config = dict(
    num_attention_heads=4,
    num_key_value_heads=4,
    norm_place='pre',
    norm_eps=1e-05,
    qk_norm=True,
    tie_word_embeddings='early',
    init='uniform',
    init_std_up=0.0434,
    init_std_down=0.0,
    learning_rate=0.00159,
    lr_mult_up=0.715,
    lr_head=0.00501,
    schedule='wsd',
    decay_fraction=0.717,
    dataset='wikipedia_en',
)
Each number is 128 + 32 x the weight over the matrix's rms, rounded and kept within 0 to 255. Layers, rows and columns count from 0. Numbers have three digits each.

# o: layer 5 attention output (transposed), 128x192, rms 0.093, rows 74-80, columns 0-191
# v: layer 5 attention value, 128x192, rms 0.0909, rows 75-81, columns 0-191
o74:137157101118139109091114122189093157173140103167088083068137151160159106084128108152125100142127181170106182138082160104138196111137158127067104191116055120112082121146141147112151139104085142162137141139111155077103104110115184174168076112157142104153138138188131131146115103152186158161145106167103142129119138124120206070154108103127182149154134095154145148118162111166178094139156119094190095132127136159109087128164226130202160126107132191153108140124171111083134125137113123134100113099115157119148081127112056107115097166144076142149094152105070166170108092155142141095
v75:123112154124100148060135098178129100147098135196065118112127157116077113120131101120092172089164172163186134152108160125106127095103108170142116106118162105162089148091163139136103135092112106141178111167138098136093124093164139130147183076086073130139167121108119144133111093216081139141152141152124072128087082134093176143134134161153167103140099147137080140210192117143130144128119154082149127115075119104171138111138114156176107120127125108170125100061109102119121164110132129156138122102138100115137131048102161075131108163060030129085179172111118103121122140150096147140
o75:131059148139109156116093176079086137116126074063174082057142111118159125156174132146105176143128142175140108122146173191109111093098109147147101111085187120192164067099153118154112134147156140176186147138096105103124164107129070101110135064089171127138174109145145117128125138184146159130165103178132106137098135154092107137138158139117156143131153144111121109113107133175111125140064191136164144137089125115125147088135179101177156083102117089138143199193115103123128148173093087128162154172163099164103109086128093115116140161115060129093164114095144124092125134089156161107
v76:142152157144128181121144191143169154190097090139204124110109074118178166084170131170173127155102177125159100164072101072078123123135169091092133169146085120194111115122105043095091138165152163111108117126107110122093127166121152142148156156125165128119123134097111150151145135159175130111108106123169092134153109114104087074130128115109124104150149084163126075128096116138092139178134091152164049153180103122075117087152128107103145100149142210142118180135060140102147147109147172112131161094109122116080142079125144105112104134149104161114111128131130112136121089188120149094
o76:088160163144121149124151171115168106180108109173149150154138097081153130119137122178132133158112140098167105146088104123143168156159115113130149162166135126141110150081183105142113166131145139108147128157111123150131075086145171120195164118133142143146147080152138174114147100146088136141164118130166077137134116115100152111101172099054079146139111118143152128091099160118110146105176055138115066099144065157039166130158137129127171180178102106109106138132124128103147151105156146145158154108120123102102093122131115081164088057164107168153205114172150165127094146106090044128
v77:182104094129189143111106107144072132190155145121115139110116109127097179187118132148150124171114109171152136112058107099175121161098196111170083149186185093175120181138090146172085139126124162100149161101100141118099134095185118150149098081135143148160110112116114184113139126135094076110106143118104146132166121202189095151148116119086088109131097108154165102151075127123116107154179125149103163065094087165155118088122107068124106182152165146093151142102119095134145094084165090111142139146113111112194134104178132123058096109103077083150130105133120140139133063092112083114
o77:132079149191199152193147109156116140202144161151136105119046173123149146145194121143131147149183172134137126158085096161158143165098159148117059079097127088164156113076173117097129130112143129146163182095131166122103047083158075136099104147128155122132072118125094094161164130149119078088108137114099090142150106155153087149140109119141105092121146124158121132115081127124101102080155141141195134052067120148119140095119092166140081169175137171128115100047118119162119116104130110126180135113125085120175139127175089124053127107094168093081113152148151160133108099168127112087
v78:119120117102133103146169138156100117153132072123049106166175085120115125132119133151147107145151090133126169141122197112166067086105117108128105092107139136147171131065079105145103122141137087201093101105096120163114158191108096152113100182142190147128132168162203123094161138108127190132155209097142117152157182084133111115122173181102087098215157145131126168147091164106081113133095138134133145142110147114159088221110099123157070128097195095150116099081097059106083131136097104107163110128119079148143087142079099115111080147168116125129122087143134151147142123179123117080
o78:098074113134110112170148157093122149127098216116029143151157135123126088114138089169173130108193055112094083159157138091154054091109096124126075115132129144150146154111083167154136122161105103141170122143117164130098153102111121082094123158152135110135159132131136124109166128165146128121154182099079129132054171073129124119133187170099126103178118162139147149100126173113104127112138098140135173103136152156126150171134121076116104087133127081131164044136112114114066100083107126104150116069142099137104138174101086140126096120147145174178125096126134076065129106175138134168
v79:078118100143093116132151114113060157121139119161210188065082160159152104087148195147113202103114151128116187104104103113122101043089111172191141127131105118098160110170127151133123182093104147165158112159147105163110065136128176182167114120109096169106100083065138059111121145187096114160147158101088174114123123081175126105134114143127146081127119126125134105124124178110070128162121146143119168080175100108129128096162150077116164080106106137105110110106118167101110122128077130143097104162103089152167104146090112142159137111124152175085146157163094166128099128138128150149
o79:176165102104142081128124118114132179078127033110129146103104093114086123122154106161095131139164164079217123144136150166127136148085188057103175105170107116126120109166120192054124110138127076114173081096203115068120123148104120172154108134114107140174124117139131108123078101092138092173151189109131146120160154130148075149081126127150101139099146098102128128135105164084129141131123153130172128148116087154102098146126112039122083164154144085141123142121140110097118120076093048124103153149104128134153144113122156089161139080130189168116139101102155171155116208150141131119
v80:105143075072061148134137140117078164144091097120158164126079123155105086107104092116185186175160157124143138118116121129130125190073080145131144123131152108147119121159055169170137187148076115102135158112108092104199174092081157174109177129101071067169122125139171140155101125090111128117151099079131103111078121140120087111161088155106075085128109141143071095091138163090082108091100141145110084117146134136162141081086108078142166173140120165135178114123108083136126091080116133154154130117127143155094153121126126120141053131104153108198131178093059141096098164163098128167
o80:139109158133121148151104137198105165184114066093142142056165161169128101144151109150164093175127160149130086143149131087138137145099109085123090127143105085164057139127075138171136151111113151109155124069195129072148117074169139186157126119095147080152143141172079170184114151054117141156146139139160097135086076195111091149128110170107124160090065130122121124127106163110096168191050136163131105134122095052158101117091139130113141177144135158169126175130147126088118083155120163127120121123162158101166155099140161117146132137148186123177112146069148131112106129179125179172
v81:200109152141108188137193071101132097106152099185137158139070157121116158093134087143128103124108087150139092185118191138145101126134125082133117115187082139069098144124166124071134116103148198072110089065127106092130126174096124198110080171118121127148096113130076156110100105196166159109118164134140091101163144174121174131136138133150112144140106101114147149206101094080094081059093137127083125218107165123162166137132105125145103098132138141089117136107151121159105143104142077160154101152155135196140164091110142144113158110113153128139151139160101130138144160076120146168